Part of a small language model's weights.
Size: 8 layers, width 128, 8 heads of 32, vocabulary 906, 2.29M parameters.
Each number is 500 + 50 x the weight over the matrix's rms, rounded and kept within 0 to 999. Layers, rows and columns count from 0. Numbers have three digits each.

# layer 4 attention output, 128x256, rms 0.278, rows 0-127, columns 192-255
554461463513464576484530447521520545480491553475515532477480543536503401544583428484527468547468566493441605466503615526543478415553530428526515474489504519488481509528506523585504462380511436
467483434484527447474462457518617574502536514487591517598493474445486554456570504513525570457431552499441572513434504474443493524426500526501575543365452486522548533515504592465531482497512513
391463551578493485525436520436583460553519481543428579482511545456523539546549493518541462441551517491484561534455394525525538475509459539451494489509503515520478464434505404574466525543448446
531436538504533453449437539520504512585438577469418550540455563487464502476535480492515461461603488477528464496621492488477502498489434485437537508458537464464554504558417505498493517482458459
511517450454534456520432498547533412440486595509542549531498361468473615518506576388526532544497504537451540538520517442512538644504510461523498548549503548489440464557517485398550578492427513
538515492473661564513471557505498429397463484456496437493486516490409574560491402487453411504396490563489451557440497477393523607505573432431555552548472510505629495460441474453474496445499563
408458524472490470490417428557446472494559576444430435510426452525498459465442523514455500457519563472496554632545531611501566457508498451502503544570470493547505539532417526489524456500488545
456530564503471578426504370510527502446473452539523516421520552494421541398514482628490609536519565568560415442529531588546481555502522482532576477637538395456612553572419493437507552568456512
535523496494554514488526432459502545543473482420455476469495481406496515467502485502438418525561438527526452504533509486395491384565500540524510557407589511375579478382614504466493499511564473
556474500515480494409585440478472553504456488517473561453543560567400437561451438413490505540474522428554437513420480565525419489445423478477493434484504442443617427415536419422499448450512478
498471487572444498555502499479529429508496532439556538565477487503472510469403539560432570475422529490475519533510509453385515466566501538463516442474520429480516495415399527482412539507490484
508502463596526461546613487423483501535521451491501516464509507563446481433486528529450583575454479519585535506501549541521527480467493557496446448545462585504461492577563518478557426439463453
432577489552535462463529524487482549447537549501564546443456542514471490531455447577474602522452546495517447486462552489570555538566500495541493556472497512444497530473569577594528552538558445
401427539606553442508495473498537472465514467542503535579481529423466516529472513489503543530521480528490511477448505410605523465486525544480523526440573370447495546545561554446548458442559455
476503484528474512488453372448481506498493558619579496503485370515470571513500517475538556489455525627530494527498586570513500555529555429544447509447441438496594587516500569530503489487491525
472535434507487460503469528452450518497503516502405489499515513516433459542532589618537476473504523547499559477388481506520616436535511555500506631435465462510483507428541527446498470476464485
402499537489497525547465498500498555486524474523580550490491477516526506494583597477472520477486471518459517395491443512516557428481456461547510480577409565429478535499476576506555558513589519
479513451481487546435517527436537515471493534502521463500533466435369456552578482513504485437599457501414473477537471507522477544425508443416499525492539512451472505506502515529464489396502548
448471549431583448495512479521504514457440490491542491461496536596455684501554447528428541594440525513514562513459498512465416413537555478517476520553493516534449526497450516470519601529407522
461480482461569453520517524494433446460374459519476496525442543459484545568451511516509508447481466460465502507450486459533541492545575444464532535503550469449526502542514424532534519473521466
486539526457460463411415502469566513455573497503504514509487515556454521432493518537459551529467500458535478544559490466469553558520483429538510543463570503551546401533425460484498434476560490
493524648623494481414525445432479514485494505565449522485502627408547471539525545466570491505516547508481417465449538506533457483428479482485539505450475520506411455468466514445586473474525482
599497474504576485442421592477506565538496508455451425473477561532544458554549515473571461536446452539535484485616525519534508537542490459467561438461440546464486557449467478475537521467491524
543511516420448534528433553451497620517519394517503520514456479558519519495515584558440524388525531409534515487533455610493570497543557487519472568449492466487473509482526454507512391491482548
541469547434436489438512434445459442556455517593570492533526523453575464508549529520500403524543509531453496532489518541575536581604505531424619423528457512562538600470435552573463571422462508
449519488496469526506499485532393510522532495427505548545524543511451649565584559445538478433503509457487533469506440520484446496454635525530500402491521455505484526452512443506517532499519509
572549415541512440535513552521478447557491487542466545479524461460590459612570459573625495526522504494450512501435436396572385598489572595483466509531473500544500445580484545496515486463494491
470508451486482480587513474466475449484430558511539529457506553482460505513459490535559422531430433466561483547604452547530463494450600464461447477458497477416501486515594528448464547505435447
463508493517450498445501504522494573426431518444546571470398482481526463469626523501515473472548447521499527369488490510539425441527538489562551428551497578418501514436485585485528502509535539
590541571525399477508456527402479490479540531506485525548567479522536414545494487435461397452494620470512578549653562518605501466486480494560481567421416487449468509510581384581522358536565521
472537519608485491536422568400505533475563435397548433555576453434395418527482463424498542550473453440584492492485548514517503479436528496543416424486430520510501443464428495499482487497475616
595429436571481496479491555491399509506473515578433447516501516483468488494436545446578471496483440558466475497546537503503508479532470536573504457385525483504485454456403496459475529486467524
491439521496409577441557500482611543539556461536509512473508553520408585588479646478512410469526600548479486433505531542581579448518550439547397436511496515519523552479443461467484595506502518
517465524536527558523538535472481554468498403509459513476495369471543499463521528475423550461497439598487487501450470501489523418531542530521461526491466391544558436415456527517468520381538490
459572507528522523535566531506555418528494529490511515513500529517528502422476576502567470552607504533489474489570540511477519499441491584523496459503502568532467478521522445467441486561522445
538469537550489524519590487542492500407499492491399454479521586482522386447462520469552497465470513518502528418528463508560445436482412541447556469485450474484539431550510424517536464503537556
511580485527452504436453493533463455588491522476484506523602487520478581528535542575474489525437597549487515515511514495494476566525545555458550514503480475491512432504404456457435518334450457
502578595568440506467529519534510537626381505518454503482513435539456471486447467516466472557479405550487450431479478601554499444513498544493446495467417442486526523608546473500481438509506461
513512510563480457466470440581488441562485488501566523579557510418540479531486369471560533431464487504514545495596549477490432569519579502432495530500484483441499484527339551557476474542583487
456428519444428543498523443444441510547553490508475508596465606446574513522483570501513424525509525563544586542473588503456553489505467524542515448466483458519490509498535521542561508511449531
546525511558533524483447608484438573523460570454445413543500507479472517478576433487496518531407461462504484434507516507519491553524538543464515414502544472510432592529517478385492557420502561
500449510416460498553488495527528431498441525405494553485514464472490497461556570454581522446572495468468531451512443561557450507404504571476474444456533455409458530429536504541485523438567460
524479509541492548570474554527450517505563576490529473542501497494511533469490531568619423478419516519418518507448487528539527490516497508413503544565547597555502510569490454499517539518469424
478504445506434526581481526471547471589512529465527473518537491586487567524489545500581486539597478446434457509384479503534604508523527544403462523605443485546478488520442477443569411534562509
485526463501597500520501410567532540469491509576600492582497520423520386534536456570553413519583411495467476476571499486503511635459491504513554594526398486480538551493611432549523449495536510
527498453499447519499418508475371574480540504512506416472538552491537568526511547434519528524437551515564536439467450517507457551471511522406494534471434543414503456501515464490451530450528505
496545468433483430475462549527475540500391507541517503531505450487425534450486605500547441578594514549506470451498541480576533441529590534464428432496411542451540516488550551526511588537471497
492471407458545431500563471458447551472502522539497434475527512498622480501515543505523510469447487511511480537394445560539539510516406450439571502427506496541462574461497435434516436575576499
412515506410541475411496442476481589476478497540528525518479514501462622517589427490553460489556430504570522520540374489520462456475420502458484422653399509521469447515547522537471386515497466
498390550380489506424643563534483528537477463566509544521498512475436486407519468482478485485477491593570529470524462520499489503527520450480388425423570470546483460511566517458500534530488505
538459515510483551433517528496463518534438510437492524536614523517480388516467514547477495430607576502521622480551517552538502524523513431493473537544509615563546489495536490485476569508503432
528457570501465487506549485563464511607501470506557525518495534597430571533504537458532493430545492556513474508410451482505470435529521542517412487513452422456527458487516475525540611556467528
450476500509471465550450525542547465480451509469569522504481582650423509399491522506496456489522490496452550508505459546487531487587526506530530627488444470469477452454499364502601516481541506
525491469519520539550515438534570486528554597483569500470470417506500530520483516503407508457541537535491457477479519433507576537495458588513518590502574493476427477534536517545480522598366478
607514480397550500586458506488486574570530468552473509561585475470482451479508483496384475510499532551611493544555562438447581532527515510465461489506409533439541458487556484595548488456474463
515506494359519522404503435451536568462530456424426525442565598436624512567527537510536520529508580522446486519553549505549522562481551449454559574529530570552459567459464522478517458490515469
462465527595600485524501472568512537509428474529573539515527511414518463491555559524454552449436542621474494454526462483492551472438559438479474496445465461451571506476408537455531494523571502
446470491458544550419552494570535486524498514474544410514588555526562566476459460557550612552538511448535474512443430601454577543502544526528542510535505489537545483528462585517466577513430529
521538497496518532518537430499551502514520601461434479496571368543472515429578459384440542510505472568479425584513454401461544532562457547440469446495494526444528504581543508405459491472568513
444538466543466431628536430449474593555505507531442529449454420536534578439560513467563520520468428522531513452493513569433415568519487538563537457593546509539504444544528454549468528431478504
519520501493541482501511488590525530484481543489534495521469477492451518454472534510503520475486396573552612510525530458481465390461524531570554457534598531460522471488342431455467455483516557
560562560555512451558504454519518503499491534490476441542562420509503442557507564511570500496538571446568502493450463561530556348461529529479580456509440507401515426552514528549484490453526524
522477496448518493489473509509519549544517562512503498498412472523531489417437460545493492580489546512484487573457518557533525497513466489417584500425486584483422567506517474484461558476461425
479581512546538596437519471506519524512546485569499462526488517532530588526557489621590533467623495524500524412494565520438492512500526629491438511520607544541490464537544529575461539558417505
531428528409521541434607530483474537519494459454469483459468422520660540525484399455540514465397500505509445457555562556493438498508506435541579534460495524462481608499508551523366452473425502
433531521444494505475534505501499509561516510524501471528546509612425450491452535453517537520543461577488465495444489484526510435487480441508474481465522562537404423524541426445554544480447586
417495444436527457500536573504524494487508469538580476442543487404496495512490479467529556460527461523538516496511430463470503506560517449503562459480545555556417565511556468559384455505484442
482447586461431483486561527541497476478500465495563478531471482453532600559469607507484576448506525530541476489560583451473499442460597460491484473488520467477412505464484404521482410540493572
453516439536527524590417434502556520543478536452499510451588477449542527459377565430515534426561460535516509462539441576493537500568534581465514676452580509502444500581487498505505516583523582
471426399539565483485485504516437438463524536505448482474503534516598526526522468545536454420568493550443540510548524490509510571456503439448456562479552426437575506574464455569441516536436494
523483520479497559476510495519492504497475517491464496492438531532470519517542466447488493490419444468511478451490374593457515516533498537541473499563475474502506553578492593486483595544450469
471542567501449605549467492440521448515463546508509383416445522519530537494469422470515483483421483444538559464504476504497564594556467443515491407482483459516522502534500461525471468478603489
521517489467503497589517503459572519506564556491492469407461449559476496464351536491474477478526459452637499515439536496503490498491590547445513501579509517464393515496523583460436468573523446
530495470541544453508530459520537521468504498546388463503522510525470509416481527435514523544513491482496459498443523482415510530472513479496481520479606527402527557506502513503471458654559454
442558545547460448531461449540467474464581516519506470525498477589573450468427504430486427517423466653487477387343492514472531372381523471486496454480404443587461583437507566512545620427349534
476522424401448539406529405546463482415565544488611460451538509517529541452439516591452532528462421530371478509524526517476546575532570543449575468557541546494580539498538501498459600461507485
524557538467483469523573463564509569484465487543475571490455535568446502531499462360498423434476466489463490500579530445459557538480567443585433421462437555471514471491593433501477461497517429
533599455556498478443525501512417507439481492492465471405464542600408505555532432518451528370446436493529497462468544523547521502450583459520619398517466448445475430472490498528522616540378579
466482429595569465500530422535403492468580440413513500510495509420585588426503513546487474453462480488556544594543435444534463551506575509489447539479458452513565423512495545513486441498536474
436556508448480435633571451465510486465417451519544531505495470471547552482562583547572484487521613538575428405570543512525528551524495516509527571523471478489434529522549533430445589485438486
482542487467541563366446489517487554457508552569427533519513411544481484455567509543502558379472533481514508442466507535555533526421536423444456503526550464593514554417508395549521514451592580
536430508462518512421434556431540476568571562555482547573509426436550525467454575382460407513509486598582505450528454495500466403519473574528516471444440458504455509519511551519511603480454507
457554518508412431453510561587457480458488562579556466436395566447476446438483434475473499545486454440525467532570528548490482506660547447407416588449490471491458500451482441492425557474525463
567512510459394490566518540472558515495480454475560506551483525543404474498433457537512527577492513522488494554447562470537553438557463524494515530518497534480397525490506547456403623532534432
567504457486538478442480599407478456578451550538522608524405476465435410489520552390482434515467463543548503510446433453521414509558448427488512440438425567473564528497500474522484486529441459
525464447535409462489496551503590515440502526590480442476472502452515465537587408442550490471509453533407532496525436468491563486437504426495438417469561504500480558443494521508492576550518437
487459517484538532484515535547510503511418434496544362460364505548505479440477462448504575513472501425516501389431502508531477504491484546524480509458504425443461527579469388558536568469558484
431579463408544574595531481542517481499571488566504400497494479557461534587576475457504542471550449445426507474480439542451465449583487514541557499541483545485483420491440448505539501384610483
473528450541466548532527473543509436453503536504453522473480472551490442487465486440525401483520550486480446473467433593495600591494491450544544449506492540455410497540561460467541512446581513
541476526408498499574518488493497490446455442455458523596547489533581544453587496471442527494443574483448468482489519435498494507591516533452536556448508530579499461450465481412447430490520467
533526483477455591589419450607493416460512524560484491552468579438530508562405559556476441437471503482518543564544470510531508495497449668413583526443535472547491425489484553529562525524496508
570544552455422466466408405452507448520482406496478444483519475513481486505548614500481517502504556463575477465398561499538477469462412475440494491453491475466510488499470521509519590549495497
538496573482494568487583549420487594627511436495434529547546452575483486451561516451491510492430420458487417484599533554566446369511452532368469525477431499470531483495421486539514482487498428
583449431576478522388349515514543485587399519475458536547652502463419526520534438470459555506508520470418482535488485481521510550525491495468558470408624495428540504582497500557505456480548448
579477427458463502443477549567496456532421437484560540462424561453519499431453474485425481468449609399513534411489498510554524537583541494463391517521495499465536497520566514411513441516524557
543485478455543472483490480507568547592548494496559537442495468484492524516452473549473537507475571434445491489503612479504533508502528533556502535553452536488465508503514411533499543570560500
546511532490497526515535524502472532413556445387514589513459424496496491592492521596546455425508518481505479542473514520481544480435482494497435546669504456523525547440494541547483512596518550
465478490595576504468511505521518562446453523457517591501509482431399464377545583464489528496540490412526523524541569505570471429527532496539517478530475531421477504428525427503455486470533571
453493501541578554512419401547467461525526442450508546542530501545524485547456530347535479522411555469476547519470437489452509453502493531488445415506484473476471472522361490545536584499518592
503510511538506505488492552551456431434511520534481510401557568471506512545469534557533425472519498529467496626589491504615435468567514481522522486432577508469524448515613455518571527451377459
503541494394468434542428427528532495475431500499463482483468617490462449422554446565587545497437448519497507577449578444483504453452520520537527595507501516567526492521527522415586425507506454
496546559497556494510550596475517571504533525536582419464433492513549571481596453544530446485518445548512463498467472618558450480549613455532540558557505495550539569513525480472460556478513460
566490510560529553465478504519470454518541512412481494512454508476524406441387520503501522495469467518486515531528499525620443555574485465613483484496501570520419502528470485510532485626531514
539497446549553499443504501509511502558441480494498456506507562430503535522438557502553476530504348446549487471481466512581499567441575479510520529541612511463473485539449560440514462472475516
482589542552450470505449360553649491388524477561478541480501492466427513394515530569513434517556601487518531552509616414494575577450457458485484553597501497530440498509469498495609572521479380
570513504483579416565525528539466509458416520509506530512598486579450510463484597495447566545477593472641505507474408514488523493568518569590438549544475484483505464482529394522501481442512536
628504498459434549554364593482551411502486519574504446480544472477395423487488529513405561515559532502496536453557468463460562464429518571512437489512546559529465481503535537495510479407432456
568415453524592502506528510486498448500465600464464454463503548429526460515517472515550566470518584497547505583504512492424496484581503491441504521430556507472488569509462552390522531630481531
498512509599475540571477522532489462509542465528513581407512490502480511409567482425478538590477510536509573500460470506546531473435505468483480662545466605462486477545511497424553469420508436
521455546519497538560537592536558496524509425542540575454560475415560493435537569535588608492551549442486525418509481545589592525500555509556552542519381541474441520511516539499410517532398479
499412501502566584462391411447545466458494505470543561530448604480513417486370538449481473557472411528523421472494496518562571560455490581488467533501490581493534488541567552527512502458463415
554471488530539467475687536633427506601452440509498550373506505423538440511442491421515601510619416613595396418405442544560530523466420519497489439565562502468610623510462480413526540454524513
401459417524539421583522538494504467445492524493549540563516500553509502467541508536625543423468460463566533461475514543400521532489498443498506479496553550603465518517503406486484504537580553
576475497491527533477499512526456472492584593461579490436503430433430497492493535474545494523516404512580556463502417548485480450557461534534510441535484459543462616540483539439549628574506537
511517447495357474615456400524496470465562511548479504518437354500475433486497461413471537599563581537499483511490421404400535577540458529433526526570556492533466465471436519535616525444608479
512542572477564532492598530408549490496560475600421546549498516507575503523443421434509478528503541551579580536374499528535507464562545523461428570503539488474547490479450481625496474478514444
495567579525451548502525470426532450528438582499521547481490561402560471514524522557438509438500655499577485483503519506483570535494566555525464409468510540511459557532465466541520386492572467
518535444495503424502512521507562544525508513484586448545505578445594532427510451506525497496506553503494510488556548437512572467514492499547462473519546497507507504513489454637567556472511591
523612462384510527557474528547447363507492509432412482541468577521448502515585475496427512550505516557471464474473538441473462543495478476523486459591494422488506501442517501425533451538512531
436487460507511505516518515500509505576484433486445479444461541516458485521532466493545514577450484512515548495544492423527410547532502472455497430544435448557449503566531492577460533509455546
436537572443507548477432504511541623497561421517524596539494483400518597484508426547459502479539496452439337549489413493407542547450476486519406441543467605457495424541428463466480362506457491
455491587477484490500566451524522454539579562534560543431494520524399547595410504461493496548478422522546427492463563500512490573507560490512521468520496515454465454414531445567499515429412527
582544571462510419388409539496376493491663524437514644491537561527481533496501515507508511485526644509497523511523602495561440491500489515514504500540516421539468441554535487432464501524608486
482480535527606467598545447468557544499585518355595560518526536482406534485602470489536468488556377513492399532453523399482525517468512513498514421526516573461471513431565440518570546551410559
436502560494524504465510508535395618570460549458423466514489513426518599447458515442460464453511494481508501469501525578524428542466511450523544520529513488500565432548511505518577524534579566
487495511540498468487466544513462493504414439515483516535562488468576451507465456477411428472491477614499411570563538585479556443498512451485477470505519458411494449461451686520446429547488509
444452510505586482530538479467418524479461495511565511562531550504513532509572511502477490501472468514427525423489554603495433465528510613454601533568573506526518422567436591455520411506595525
474491590444532407446526471558598493437554479419522420528444504473498542525544518510482468541543518463447509519459490464518569503608510565505484453473597482497499471493525513516511561474489552